Each number is 128 + 24 x the weight over the matrix's rms, rounded and kept within 0 to 255. Layers, rows and columns count from 0.

# layer 7 attention output (transposed), 512x512, rms 0.105, rows 263-283,327-347,391-411,454-474, columns 0-63
[[151 132 143 118 114 177 128 153 109 126 119 132 106 151 128  68 100  84  83 145 100 130  85 193 144 139 100 146 146 134 140 148 126 128 119 122  82 114 101 109 128  66  82 142 128  64 149 144 151 135 117 134 128  79 107 138 182 131 150 122 152  84 132 151]
 [131 177 151 136 124  94  47 144 123  97 104 108 140  87 148 143 160 210 157 196 158 114 135 155 114 139 184 142 137 161  90 117 140 104 105 107 145 152 161 173 148 144 111 122 105 107 174 149 108 135 138 116 107 144 160 121  96  81  85 136 105  75 149 130]
 [101 151  89 122  81 135 100 101 124 105 122 133 121  72 124 139 119 105 179 109 104 155 152 160 126  66  95 138 172 112 180 114 143 144 152 140 134 141 107 146 125 135 123 120 159 112 106 127  95 121 130 128 116 152  99 149 117 157 146 132 147 158 108 101]
 [139 142 131  58 124 173 121 166  71 142 123 107 140 137  93 127  83 155 127  81 124 143 110 115 151 135 134 155 117 147 127 126  90 103 110 101 186 131 151 181 147 188 158 119 144 104 134 106 172 149 113 130 138 157 150 117 134 140 141 128 116 121 133 137]
 [ 85  98 102 109 122 131 137 158 142 133  98 161 102 132 143 128 104 123 113 107 123 113 120 158 153 147 161 145 137 129 151 118 127 110 144 130 140 153 152 162 145 154 144  87 134 106  87 109 115 107 135 142 151 117 124 188 136 111  75 131 118 107 136 137]
 [101  84 117 148 139 166 125  83 168 146 104 128 103 128 139 167  98 111  90 147 102 139 118 119 125 126 142  96 142 148 134  83 138  96 129 127 136  95 117 141 167 145 128 141 126 135 113 135 105 155 137 144 120  99 155 172 108 115 121 108 122 123 161 100]
 [ 75 110  74 136 121 109 105 103 110 178 119  82 118 137 126 162 115  85 149 123 142  94 130 117 135 140 126 127 154 147  82 125 120 169 163 167 141 133 123 174  77 146 119  82 124 115 153  87 143  85 178 133 124  98 115 148 148 106 140 151 139 172 112 124]
 [111 138 118 203 159  94 146 138 119 164 147 116 158 124 141 105 102 153 112 136 133 113 132  90  64 141 127 107 151 107 106 128 114 113 108 133 167  85  98 144 194 148 141 115 104 144 136 157 120  82 136 148  92 146 202 122 145  90  97 116 125 141 139 153]
 [146  93 111  84 126 136  95 119 126 101 131 143 156 159 132 111 123 124  59 121  88 124 147 109 100 150  75 148 119 129 140  84 127 166 149 155 123 121 167 134 125 142 126 132 118 130 150 139  79 134 126 156 152 130 127 153 135 176  76 130 109 142 115 145]
 [ 89 162 124 118  99 108 173 146 132 151 143 133 118 139 167 206 125 115 145 119  93 112 113 126 154 132 152 122 162  92 139 115 135 135 134 133 150 149 102 132  92 163 129 122  89 155 131 148 143 121 176 109 125 147  88 125 122 103 146 121 167 136 142 115]
 [188 148 117 114 121  92 118 169 121 103 144 116 125 106 141 130 110 112 122 137 147  98 150 155 162 147 112 105 119  92  89 123 146 167  85 100 128 119 174 124 124 122 150 155  86 128 157 125 103 138 146 130 165 109 130 120 160  96 117 155 110 128  86 182]
 [119 104 124 103 115 110 139 102 139 140 124 113 170  82 138 146 119 104 147  92 126 130 170 152 190  74 125 138 168 106 117 169 143 104 126 108 123 144 114 106 121 144 124 101 137 106 111  96 145 103 164  81 131 133  85 135 128 144 168 126 130 104 131 127]
 [114 120  95 112  56 145 125 133  95 144 151 156 124  96 153  90 146 109 158 138 122 131 151 144  74 100 173 135 127 133 142  95 108 138 137 134 104 147 122 118 144 113 125 118 139 120 120  96 154 123  90 143  70  59 159  99 111  84 117 140 163 106 100 138]
 [133 151 100 134  92  63 130 125 115 154  40 144 170 136 138 168 134 132 108 137 135 137 160 181 150 112 136 112 146 133 154 132 104 119 150 105 108 168 180 121 168 123 159 134 134 126  96 155 142  88 177 142 122 125 117 112  88 102 115 135  74 132 115 125]
 [ 81  68  94 113  92 124  75 106 127 129 106 115 162  79 115 139 127 119 110 137 119 125 178  95 135 133 137 117 142  72 116  68  99 161 156 175 164  67 147 136 132 128 119 120 146 101 141 126 104 122 157 151 125 104 120 155 135 140 135 128 123 121 133 162]
 [189  84 123 149 131 111  95  87 150 121  59 138 108 127 141 163 110 210 157 124  77 117 140  90 160 113 160 121 193 135  49 115 144 135 115 124 145  95  95  86 109  88 152 154  92 158 162 151 165 128 135  97  88 178  88 122 122 161 110 116  72 138  91 121]
 [172 122  85 144 150 175 141 109 124 147 105 131 148 165 130 137 134 125 107 155 148 117 115 129 146  84 141 108  94 112 112 121 121 126 163 103 135  92 142 135 110 166 133 129 131 150 152 140 115 110 152 107 116 121 116 105 100 160 163 124 137 133 139 131]
 [118 114 115  51 145 137 100 131 139 123 125 100 144  92 155 150  95  93 142 138 123 112 100 148 111 135 131  92 105 113 154 131 147 107 140  98 104 118 161 161 111 161 137 122 117 136 104 150 150 148 156 175 147 151 124 144 178 133 139 111 126 153 115 138]
 [130 128 145 110 151 120 168 124 161 147 144 130 156  98  96  96  87 105 106 139 148 158 134 100 145 110 123 119 158  93 122 108 126 126 141 120 112 153 166  75 142 111 111 134 154 142 127 106 157 153 110 144  90 158 150  85 187 132 136 104 139 127 133 148]
 [160  88 179 117 105 123 139 152 112 164 173  99 127 117  85 143 143 175 119 127 145 146 112 149 167 124  99 109 142 134 134 136 114 124 117 108 142 155 174 117 161  71 123 109 141 104 131 145 106 120 116 132 134 149 105 123 113 122 107 159 106 155 134 115]
 [ 97 122 139 127 164  86  92 129  94 150 138 119 111 138 134 147  94 111 146  77  92 111 131 118 101 145 109  82 116 137 116 109 122 107 160 102 122 109 144  75 135 127 112  91 145 151  91 100  76 102 139 140 117 157 169 102 129 133 158 155 107 145 130 150]
 [133 125 145 140 119 114 135 126 152  93  96 101 155 138 112 154 123 112 168 137 128 160 116 123  88 114 146  88 113 122 119 150 143 125 143 122 130 108 165  99 115 141 162 105 154 112 104 107 108 137 166 153 127 162 124 133 102 110 147 116  65 121 121 148]
 [101 116 114 142 111 167 136 139 144 105 146 179  94 136 102 132 168 110  96  99 108 137 125 143 125  92  98 124 107  90 145 134 117 204 122 120 113 158 119 135 104 119 135 123 135 138 122  82  99 134 144 125 141  98 145 149 137 136  89 109 122 119 120 107]
 [102 134 159 118 136 131 181 149 124  87 133 133  88 149 119  97 159 128  77 120 143  94 122 155 158 206 173 133 115 176  74 133 144 131 128 113 104 160 196 150 125  81 124 167  77 174 128 104 108 101 171 135 177 109 145 158 152  98 138 106  96 112 147 125]
 [134  85 131 130 140 106 165 118 165 114 124 111 103 176 137  70 155 132 155 128 152 154 168 124 123 123 102 150 140  82 125  86 122 130 117 155 127 114 114 160 136  91  68 130 130 115 129 135 101 123 155 175 151 120 117 129 149 157 125 106 120 125  96 144]
 [147 203 146 169 103 132 143 118 110 148 143 158 103 124 121  95 141 158 110 146 129 173 157 122 132 145  99 113 110 120 138 101  98 173 118 130 176 116  90 155 131 140 104 161 109 155 156 114 127 115 128  90  93 118  99 118 175 157 146 136 157 137 133 150]
 [ 94 155 142 102 124 153 163 143 117 126 150 158 140 123 142  92 163 133 122 112 117 112  92 154 121 139 157 135 118 144 103 138  87 103 130 103 111 148 130 110  99 136 181 146  98  65 129 108 131 118 148 122 112 164  94 153 116 127 147 130 143  70 122 105]
 [171 123  72 146 158 104 171 150 159 121  98 143 158 160 118  76 152 129 133 139 103 139 130 126 152 137 162 152 113 139 137 133 111 120 106 111 134 109 149 110 171 103 165 188 136 150 116 145  88 137  98  88 136 113 116 122 101 127 149 142 128 114 155  73]
 [139 101 150  90 131 104 103 116 121 103 138 122 146  99 128 149 149 123 182  92 104 133  97 182 167 137 118 124 151 127 165 148 128 170 154 195  98 140 152 144 125  87 136 132 165 121 127 125 153 172 118 135 129 136 103 134 139 145 163 157 116 113  99  64]
 [115 142 103 139 108 143 165 136 126 143 105 124 134  67 119 108 132 117 176 108 131 111 130 108 125  85 146 138 173 162 117 159 105 134 168 173 133 152  71 164 133 123 128 130 109  99 139 129 154 117 121 115 123 102 141 124  92 118 155 183 117 145 108 128]
 [128 112 138 122 112 148  89 113 137 143 168  71 141 112 119 136  93 118 105 157 136 125 113 120 153 121  79 171 103 130 114 148 127  95 105 174 128 131 159  64 119 117 124 106 159  83 133 130 170  96  96 167 114 156  97 143  83 133 115 141 134 149 120 146]
 [ 76 146 165 157 182 163 129  97 173 145  54 146 172 119  95 119 127 102 106 107 110 118 157  99  89 139 138 147 155 102 153 162 117 108 147 141 117 141 103 153 151 142  87 132 170 128  97 138  57 131 123 153  76 119 123 144  69 138 119 139 134 137 143  86]
 [145 130 152 128 160 107 121  94 157 110 147 165  86 109 136 137 152 133 111 134 144 134 107 136  94 156 138 110 167 120 133 113 116 139 176 117 155 129 150 131 103 106 110 108 129 156 149 175 119 126 129 134 108 119 160 146 141 130 112 133 107 195 162 100]
 [125  84 127 155 120 134 138 107 126 152 122  93 124 177 141 135 119 126 142 135 129 140  97  87 182 166 150 120 130 126 112 151  97 104 124  90 167 141 111  98 108 149 150 105 143 144 127 133 144 129 133 123 166 169 111 129 150 144  96 170  96 147 170 187]
 [133 130 104 134 141 144  94 133 106 145 213 108 100 106  93 125  99 116 141  98 142 148 121 130 113 175 116  88 131 130 126 125 139 141 127  91 130 106  89 126 146 118 148 135 135 136 140 150 147 185 145  92 127 103 162 137 154 131 148 124 181  88 137 138]
 [147 162 196 142 149 123 151 131  76 122 170 114 156 136 125 133 131 114 142 125 145 157 118 143 136 169  66 123 168 150 160 176 154  89 145  96 117 159 110 107 172 121 147 130 147 142  96 130 142 138 114 129 104 161 124 129 169 137 118 164 156  62 136 164]
 [ 89 139  95 136 133 124 147 107 125 128 118 120 197 141 109 136 102 101 125 139 155 138 119 169 137 109  96 153 124  84 150 154 148  94 173 152 103 134 206 136 142 161 102 128 132 134 129 112 110 135 153 145 160 129 167 158 143 135  91 128 157  92 150 141]
 [123 150 120 115  82 117 118 147 132  87 186 112  97 136 151 152 152 131 172 104 108 152 112 149 117 141  98 195 126 161 171 151 166 167 107 169 121 122 115 110 159  83 113 151 126  95 132 146 144 122 131 131 152  79 128 158 181 107 144 125 105 133  95 159]
 [128 150 130 174 158 117 128 117 126 153 130 146 108 174 100 127 167 117 113 135 155 152 120 134 128 112 153 187 146 142 155  99 106 110 154 155 143  70 124  92 149 106 146 134 100 117 137 147 123 137 105 126 103 141 109 114  93 124 121 122 137 141 136 104]
 [135 162 101 102 100 121  73 156  99 101 118 137 114 119 154 143 141 124 155  98 103 119  73 161 126 171 139 114 133 190 114 131 165 116 108 154 121  95 114 118 163 132 121 101 124 137 139 192 105 113 130 135 160 138 136 114  92 183 114 130 178 127 126 123]
 [106 115 141 150 112 147 118 100 134 125 102 203 111  75 188 122 111 117 151 133  98 154 154 122 113 167 133 106 117 109 121  72 152 138 110 160  76  88  86 116 133 148 129 126 119 121 131 134 168 167 118 131 123 111 133 101 133  92 139 120 110 152 115 100]
 [168 133  87  99 127  99 137 130 101 140  93 141 132 124 139 133 136 134 120 193 122 145 128 123 126  71 134 139 153  87 122 169 122 129 110 193 144 206 121 150 160 136 162 146 127 116 147 139 182 126 119 123 125 100 153  95 116 137 128  97 117 113 131 160]
 [144 139 107 141 124 112 105 115 102 111 132 123  99 115 133 133 159 137  97 126  87 135 165 133 120 108 141 164 123 113 131 106 168 111 127 179 143 107  97 117 126 141 126 118 145 129 168 172 162 113 137 147 131 108 164 112 128 120 145 147 127 103 170 109]
 [141 130 124 151 122 141 159 125 141  84 114 139 139 130 125 119 100 174 146 131 108 122 131 131 164 130  96 129 140 113  86 188 129 112 143 153 129 107  86 120 123 117 124 145 112 136 121 137 141 120 116 154 104 125 107 120 167 133 145 108 140 104  95 116]
 [141  68 121  97 133 121 110 114 147 143 154 122 166 127 168  99 129 158 150 135 163  83 117 109  98 154 118 171 112  88 117 124  93 141 140 161 142 155  85  98 141 149 117 103 138 123 121  82  89 166 101 133 132 166 114 114 115 146 141 137 146 111 137 163]
 [116 108 121 122 122 144 118 153 106 138 142 173 132 121 127 181 104 147 100 133 137 123 141 110 128 132  94  84 153 157 159 175 146 125 158 128 120 160 107 108 111 143 162 154 106 134  94 148 139 121 138 148 146 137  90 123 123 115 115 123 152 124 126 116]
 [166 136  93  83  97 140 120 119 131 124 115  81 119 121 114 165 136 101 110 128  95  88 119 101 146 101 184 152 127 155  75 108  94 105 139 132 150 118 146 115 158 161 103 139 166 107 175 140 117 138 165 168 121 146 134 115 137 111 113 170 118 140 141 112]
 [125 102 122 172 127 125 115 111 120  95  60 138 147 134 111 157 161 167 162 102 131 144 112 127 146 122 145 122 122 111 142 116 127 122 165 150 139  95 169 105  76 109 129 133 150 133 119 108 157 119 106 120 155 112 143 176 115 106 131 166 130 127 123 126]
 [ 91 128 188 118 163 179 101 136 124 127 134 153 122 133 117 137 102 125 143 130 122  89  97 155 112 143 143  94  86 101 133 109 129 110 132 111 107 155 112 151 106 123 110 111  94 113  69 129  50  90 112 141 120 130 107 135 128 116 107  94  93 120  97 141]
 [122 118 149  97 114 124 130 117 186 131 139 146 152  96 157 106 155 139  98 125 137 115 139  99 121 108 136 136 102 135 132 109 130 112 151 126 156 165 144 113 135 112 117  73 116 123  91 109 103 164 140 117  70 117 125 119 149 110 129 144 156 130 114 158]
 [112 163  92 119 128 123  76 106 109 148 162 106 137 140 143 112 109 130 137 102 136 122 177 126 154 144 140 126  88 120 125 127 135 126 157 102 125 132 136 146 133 137 153 129 124 100 130 150 108 102 136 155 174 150 128 125 134 150 173 100 131  79 171 134]
 [ 85 103 154 127 137 163 127 143 118 108  69 131 150 138 127 123  93 103 108 115 105 115 135 132 105 175 136  85 119 161 131 145 169 192 146 126 105 156 150 112 123 114 133 133 129 169  97 137 128 121 124 132 125 120  91  98 170 133 119 138 160 124 103 121]
 [127 133 135 140 102 131 125 120 106 119 130 122 113 165 137 122 141 125 148 134 108 141 130 157 138 129 154 150 126 126 154 132 132 126 131 133 124 122 146 156  98 161 103 106 117 155 111 136 186 107 130  88 134 143 122 131 171 128 161 115 150 130 146 131]
 [174 150 108 120 147 101 155 150 118 127 119 120 125 124 132 157 140 107 146 172  93 124 136 116 160 141 149 145 102 140 120 155 147 116 123 149 130 140 168  89  87 177 156 114 180 134 164  87 164 152 143 132 116 158 140  84 132 102 156 166  99 133 134 130]
 [126 127 102 161 127 141 103 122 127 102 122 134 120 118 144 140 124 118  91 150 141 144 119 124 122 140 124 152 116 150 144 139 160  97 126 113 126 121 144 105 120 141 122 125 116 123 112 148 145 117 117 157 139 144 133 106 137 131 106 153 144 126 124 109]
 [125 140 165 109 139 138 168 116 126  93  94 149  93 141 111 135 161 164 102 109 116  76 135 100 165 121 149 101 121 101 107 137 175 122 121 142 144 153 184 114 139 167 134 118 144 123 146 123 117 115  94 111 119 137  91  95 165 125 119 160 125 132 164 146]
 [171 101  92 110 106 128 136 170  99 132 137 117 140 119 102 143 139 139 106 127  96 145 132 153 125 133 113 128 146 164  94 128 154 133 154 156 141 118  83 128 126 127  79 153 115 115 162 114 141 116 125 144 147 104 155 142 158 124 116 111 136 147 113  82]
 [ 89 147 140 108 142 145 161 152 132 154 158 143  94 127 142 114 154 112 115  83 170 148 128 121 121 134 188 117 120 129 101 146  85 114 117 128 145  97 120 164 157 128 143 127 140 104 137 113 119 152 118 103  87 105 191 116 119 102 130  96  86 151 152 122]
 [144 125 150  95 169 107 143 139 119 137 129 138 173 106  98 168 125 149 140 153 109 174 128 149 112 118 127 111 153 141 173 128 136 137 142 106 131 173 141 122  67 136 124 132 133 135 121 128 151  99 121 155 138 174 132 103  74 108 119 155  69 147 114 123]
 [118 136 133 101  96 149 120 127 117 111 124 147 123 136 153  95 127 130 109 103 140 124 126 157 158 123 134 121 139 119 119 149 170 148 128 118 110 149 105 143 132 112 142 141 140 101 101 157 134 107 166  97 113 108 117 142 158 146 142 126 142 163 128 114]
 [118 108 115 140 125 145 157 122 147 153 129 124  83 163 123 180 149 114  98 101 158 157 116 111 146 113 110 105 116 149 115 126 114 124 167  91 153 118 151  89 120 183 131 161 124 157 124 128 124 161 160 134 114 114 110 113 156 117 115 129 101 138 176 143]
 [137 164 105 150 154 124 118  98 118 139 147 111 107 143 107 112 129 130 131 156 141 111 102  80 166 134 135 149 117 131 119 129 131 138 144 101 135 107 163 129 130 145 136 118 148 148 148 111 102 111 156 120 178 168 150 165 146 155 142 112 145 164 105 151]
 [ 83 103 104 164 107 156 143 117 145 117 115 139 113 193 126 128 130 132 129 113 134 130 111  99 111 139  93 137 170  99 126 139 169 120 132 139 147 124 127  98  95 121 139 131 170 143 120 106 121 156 144 161 121 114 136 121 111 128 109 161 139 137 121 114]
 [143 124 137 131 128 146 169 114 126 104  99 183 107 143 105 147 108 114 115  88 146 123 146 145 154 118 171  99 122 100 148 117 107 159  78 134 148 163 152 110 129 150  89 157 130 115 103  96 105 123 108  86 115 142 130  65  89 120 154 140 157 141 168 169]
 [157 140 100 115 129 131 154 103 140 153 133 137 100 129  76 122 155 146 169 103 117 152 157 110 144 160 132 157 106 160 155 101 141 112 130 147 174 129 113 201 115 169  98 122 141 179 157 121 113  98 109 158 118 123 124 152 158 143 140 153 192 166  88 100]
 [120 173 131 123 135 142 113 167 120 166 155  94 116 112 139 115 103 127 127 144 140  69 142  70 124 174 155 126 135 142 187 106 115 122 139 104 125 121  88 138 122 117 136 133 137 100  87 136 124 108 117 165 111 122 136 132 119 114 120 188 140 149 125 148]
 [160 129 105 123 191  87  92 114 105 162 112  87 133  89 139 114 139 112 152 170 105 106 112 116 130 163 105 128  76 116 160 144 103 143  54  98 131 115  73 180 120 142 108  78 157 107 152 167 170 145 119 142 105 144 169 118 105 107 105 151 149 176 116 106]
 [151 166 110 119 139 111  97 107 129 128 120 103  87 132  80 151 134 120 109  96 139 114 119 160 119 124 124 100 109 116 132 147 144 139 108 147  98 139 133 113 122 113 174 111 137 142 139 161 118 136 144  71 117 158 127  91 160 102 151  67 126 140 129 153]
 [118 109  89  81 127 132  66 111 152 115 104  98 116 125 119 164  97  91 122 115 143  54  95 158 130 132 140 142 165 143  97 143  77 119 148 147  67 177 115 141 114 123 156 145 141 128 129 129 160  94 131 136 154 142 151  99  67 123 135  77 105 173 130 150]
 [167  94 160 148 142 110 113 147 134 118 113 102  81 106 107 134 123  87 175 116 110 142 164  86 107 110 134 112 138 137 158 141 130 160 130 188 171 113 105  97 138 135  97 103 126 132 121 151 111  96 157 140 167 102 176 121 122 148 127 123 144 178 131 187]
 [114 136 160 111  87 150 126 158 139 132 109 102  90 118 149 130  86 154 142 149 116 114 124 169 118 119 124 130 136  86 136 104 122 104 143 116 137 154  93 136 148 158 142  82 140 132 154 139 141 106 141 173 139 111 147 123 177 109 124 157  91 152 124 143]
 [125 161 121 123  92 123 126 113 107 119 104 118 100 150 119 119  71 151  97 171 122  96 110  95 131 155 205 146 128 130  98 140 129 129 104 133 108  92 104 118  79 149 130 127  99 101 106 114 135  95 120 119 171 125 143 127 128 155 137 148  96 116 152 142]
 [127  99 159 132 127 139 121 123  84 111 151 138 165 139 120 136 108 126 123 128 124 126 147 128 112 142 125  90 115 114 113  76 188 103  99 112 134 118 159  73 156 141  98 157 136 142  86 148  99 135  93 114 102 161 120 130 110 119  95 122 137 130 127 156]
 [180 162 144 141 140  75 124 122  99 146 123 183  93 101  96 141 164 150 164  71 130 120 170 124 125 128 108 157 116 117 170 126 110  99 107 125 148 178 164 144 131 117 132 155 117 128 119 110 118 112 113 124 102 159 137 103 104 132 137 132 160 145 140 104]
 [110 125 134 110 113 129  68 143 134 138 182 137 110 136 147 113 114 120 126 172 137 115  56 131 174 151 134 141  80 152 116 153 103 153  94 143 183 131 113 102  99  73 150 116 127 137 130 154 183 150 143 125 128 124 146 139 106 157 118 108 173 125 104 125]
 [107 135  98 139 103 132 149 146  71 142 121  82 157 138 128 124 143 121  69 142 142 115 163  98 129 147 135 101 107 151 133 108 141  97 108 159 117 129 135  95 138 173 132 133 105 143 136  84 116 125 127 111 108 146 100 140 101  92  92 161 156  95 115 148]
 [161 164 124  94 157 104 128 123 152  97 139 159 187 124  93 139 116  97 143 103 143 136 118 140  95  75 118 135 120 120 148 126 147 108 143 144 112 106 153  97  85 106  72 147  84  98 130 118 134 150 138 152 127 123 127 154 124 191 142 109 103 120 133 103]
 [131 140 111 121 107 124 122 121 126 113  79 153 137 156 125 180 155 131 138 147  94 146 107 164 144  94 141 169  94 129 147 117 125 155 129 177 142 119 127 118 130 136 139 148 125 121 119 105 108 148 119 126  75  82 103 155  56 212 146  95 111 167 109 105]
 [103 176 121 127 111 137 102 121 166 133 131 122 113 131 173 108 117 120 103 136 112 160 116 108 116 128 122 146  76 135 133 133 105 170 152  85 106 136 130 126 106 129 124 133 104 131 107 166 140 136 120 139 153 128 131 112  62 144 132  73 160 151 134  58]
 [115 121 101 117 112  97 122 146 152 156 125 106 116 144 143 114 105 130 123 190 113 102 146 136 107 124 166 137 151 117 106 175 127 102 106  68  99 141  97  70  90 125 152 104 126 103 125 111 104 116 134 149 144  81  62 134 115  86 168 107 145 145 145 111]
 [115  97 133 143 192 147  85  93 134 128 104 100  85 161 115  83 135  91  86 182 157 124 151  97 124  93 188 117 131 139 135 141 110  81 136 113 123 131  83 122 147 147 189 126 121 166 102 127  89 137 106  97  92 150 121 164 108 135  88 110 172 127 141 116]
 [127 106 128 149 135 158 134 156 119  92 105 132 139  50 155 120 105 139 143 124 156  91 143 112 130 141 134  92 113 130 112 105 130 101  68 139 146 124  86 155 125 147  84 124 168 103 124 131 162 116 180 145 133 115 161 137 133 132 107 161 150  79 131 139]
 [107  94 111 173 160 139 158 114 133 153 100 113 135 114 116  96 142 147 105 122 118 150 192  87 149 151  98 118 112 116 148 133 137  85  81 119 107 122 157 141  96 128 141  98 117 116 124 151 160 137  95 120 141 105 115 138 147  91 134 165 102 100 175 137]
 [119 148  74 114 171  86 145 104 164 150 143  80 111 187 141 119 131 111 131 163 118 122 110 122 129 113 125 135 120 135 109 131 131 147 127  94 114 141 114 162 100 144 114 157 144 116 115 113 167  97 137 143 154 134 139 104 103 129 159 150 135 132 146 108]]
# layer 7 attention value, 128x512, rms 0.124, rows 71-91, columns 0-63
[[116 158 147 149 138 141 111 131  89 181 141 133 125 116 102 136 109 163 120  76 118 131 147 163 142 161 133 146 115 143 170 172 135 111  95 114 123 150 122 102 142 110 135 144 137 195  67 157 135 123 109 108 175 124  95 111 107 103 129 126 132 136  96 120]
 [154 126 165 121 152 109  90  94 114  82 161 109 164 141 172 140  70 113 154 142 107 147 127 113 113 173 158 140 119 128 119 122  99  59  87 140  93 123 107  76 126 117  76  94 161 116 117 168 120  92  77 121 123 119 132  81 120 148 158  90 168 120 137 151]
 [146 117 144 106 130 132  86  99 152 154  99 136 122 107 124 107 127 162 145 138 135 113 122 135 144 100 148 130 139  77 126  92  75 146 112 188 175  97  82 105 125 118 151  58 141 129 153 126 144 143 124 129 118 133  93 100 146 172 169 101 141 140 108 128]
 [ 97 105  98 135 105 137 115 106 161  94 162 175  96 123 115 111 128  92 106 100 143 144 148 136 147 114 145 103 130 166 140 127 137 113 113 147 139 133 113 156 130 135 149 157 104 127 128 137 180  93  89  96 142 142 133 148 151 138 183 169 120 129 136 138]
 [121 133 131  99 124 104 117 183 162 132 108 143 160 129 103 134 141 139 137 116 110  61 102 116 121  95 146 160 131 131 130 132 144 138  89 103 141 110 144 108 122 121 135 109 153 151  94 117  88 129 152 149 127 156 128  99  85  85 132 117 132 116 124 109]
 [116 132 112 124 131 112 115 111 140  83 113 123 133  93 142 180 112 144 143 157  97 100 148 154 133 144 160 133 146  74 176 118 106 176 138 134 129 142 119 117 141 153  75  89 159 164 115 103 150 145 108 146 147 161 135 131  96 194 174 137 107 171  91 157]
 [132  86 112 153  88 142  83 109 155  81 168 119 144 108 162 157 145 102 114 118 159 154 107 103 126 137 144 113 131 146 105 127 142 152 145 164 138 121 104  98 109 159 106 100 111 124 163 158 149 117 151 132 158 137 136 159 120 160 152 144 126 126 102 172]
 [129 160 111 102 153 175 123 140 116 119 111 119 137 137 136 127  96 144 104 166 150 175 141 147 116 128 112 124 114 132 115 107 160  40 104 127 124  97  81 146 170 113 124  98 150 125  83 123 123 140 119 101 105 104 138  84 158 158 135 131 164  90 132 180]
 [129 169 148 143 148 102  84 145 157 126 111 123 108 162 158 118 124 133  81 127 123 105 130 164  89 109 132 107 126 134 143 109 131 139  99 112 126 102 183 122  84 117 126  91 139 163 100 165 108 130 160 161 168 112 138 100 126 107 147 109 137 138  99 154]
 [126 180  91 102  71 146 157 120 134  98 120 166 136 127 188 164 119 114 133 150 111 132 142 112 104 110 141 130 113 163 129 116  99 150 118  87 186 135 138 156 110 106 129 130 112 153 114 138 132 108 120 113 127 146 115 156 178 112 132 104 124 118  99  90]
 [131 118  93 114 133 168 148 120 129 189 131 131 124 165 152 176 156 119 133 145 124 133 138 139 130 135 146 132 117 196 124 112 153 112 122 123 153 116 157 142 135 130 146 101 101 149 174 113 164 119 156 113 162 127 128 112 178  99 121 115 116 145  96 210]
 [133 127 116 159 159 138 184 110  98 130  92 134 154 121 121 110  77 178 162 146  89 114 126 165 112 126 141 127  95 120 153 164 148 141 132 146 127  93 171 117 164 154 139 132 163 135 133 149 128 135 121 120 100  97  97 124 163 134 147 115 132 145 145 135]
 [ 88 153 120 123 116 146  97 124  80 102 120 130 126 125  96 110 117  75 134 132  94  63 152 147 136 162 130 125 143 167 158 126 157 153 137 137  93 120 165 109 147  99 121 112 143 130 125 100 119 130 126 162 108 120 144 141 119 132 156 130 115 157 139  88]
 [117 133 176 148 121 162 138  96  91  88 155 126 117 168 119  97 130 157  95 133  82 127 148 106 179  80  81 148 111 191 103 131 121 114 144 107 139 146 143  99 118 118 104 158 104 112 150 147 125 112  99 148 100 121  83 120 113  96 133 121 145 146 154 147]
 [130 133  98 169 121 109 116  69 128 168 124 160 150 156 153 110 122 131 121 149 126  87 104 119 122 115 168  84  81 133 107 119  99 130 117 123 108 142 147 114  69 140 122 135 109 116 147 156  96 172 105 108 133 160 144 108 147 123 168 108  96 173 142 102]
 [154 127 167 148 144 164 126 134 152 144 124 113  93 146 105  85 105 141 120 132 141 105  93 152  95 185 153  71 125 151 124 124 108 133 117 118 144 121 137 125 150 116 101 136 109 107  97 131 181 119 136 114 137 108 122 120 144 151 153 139 137 169 106 141]
 [115 131 120  84 142 113 146 175 111 121 133 149 146  84 121 127 116 139 128 141 148 103 134  78 148 119 123 104 175 119 121 110 126  93 145  90 128 126 144 144 150 172 105 154 105 102 120 111 107 114 156 167 120 136 159 122  95 115  90 166 140  96 141  37]
 [147  93 165 129 128 125  92 166 101 175 114 135 133  94 136 121 116 151 154 155  88 179 132 123 129 118 162 100 130 176 143 147 107 176 111 172 100 138 117  93 115 128 124 135 152 126 110  93 141 141 169 107 159 107 148 107 156 102 120 136 125 155 151 173]
 [147 113 161 151 172 120 156 150  80 170 116 100 120 149 107 103  78 136 124 119 169 109 183 106 138 142 135 151 121  99 121 141 102 108 100 111  96 147 118 120 147 149 110 150 148 180  98 137 110 107 106  98 133 118 109 122 108 104 167 169 117 140 175 132]
 [158 136 144  92 127 130  59 121 128 139 152  83 150 126  72 104 166 122 124 133 130  79 132  78 132 117 145 161 145 142 141 149 147 120 145 166 178 119 171 108 149 141 128 137 149 136 157 135  98  93 139 120 138 109 128 127 125 156  96 133 123 131 103 138]
 [121 128 146 147 137 150 109 108 122 131 151 159 128 134 109 198 199 122 106 103 115 100 102 130 110  96 115 138 139 158 134 127 116 132 177  70 179  77 172 121 142 110 105 144 143 100 129 175  86 127  97 116 114 126 114 181 139 105 149 157 166 128 109 116]]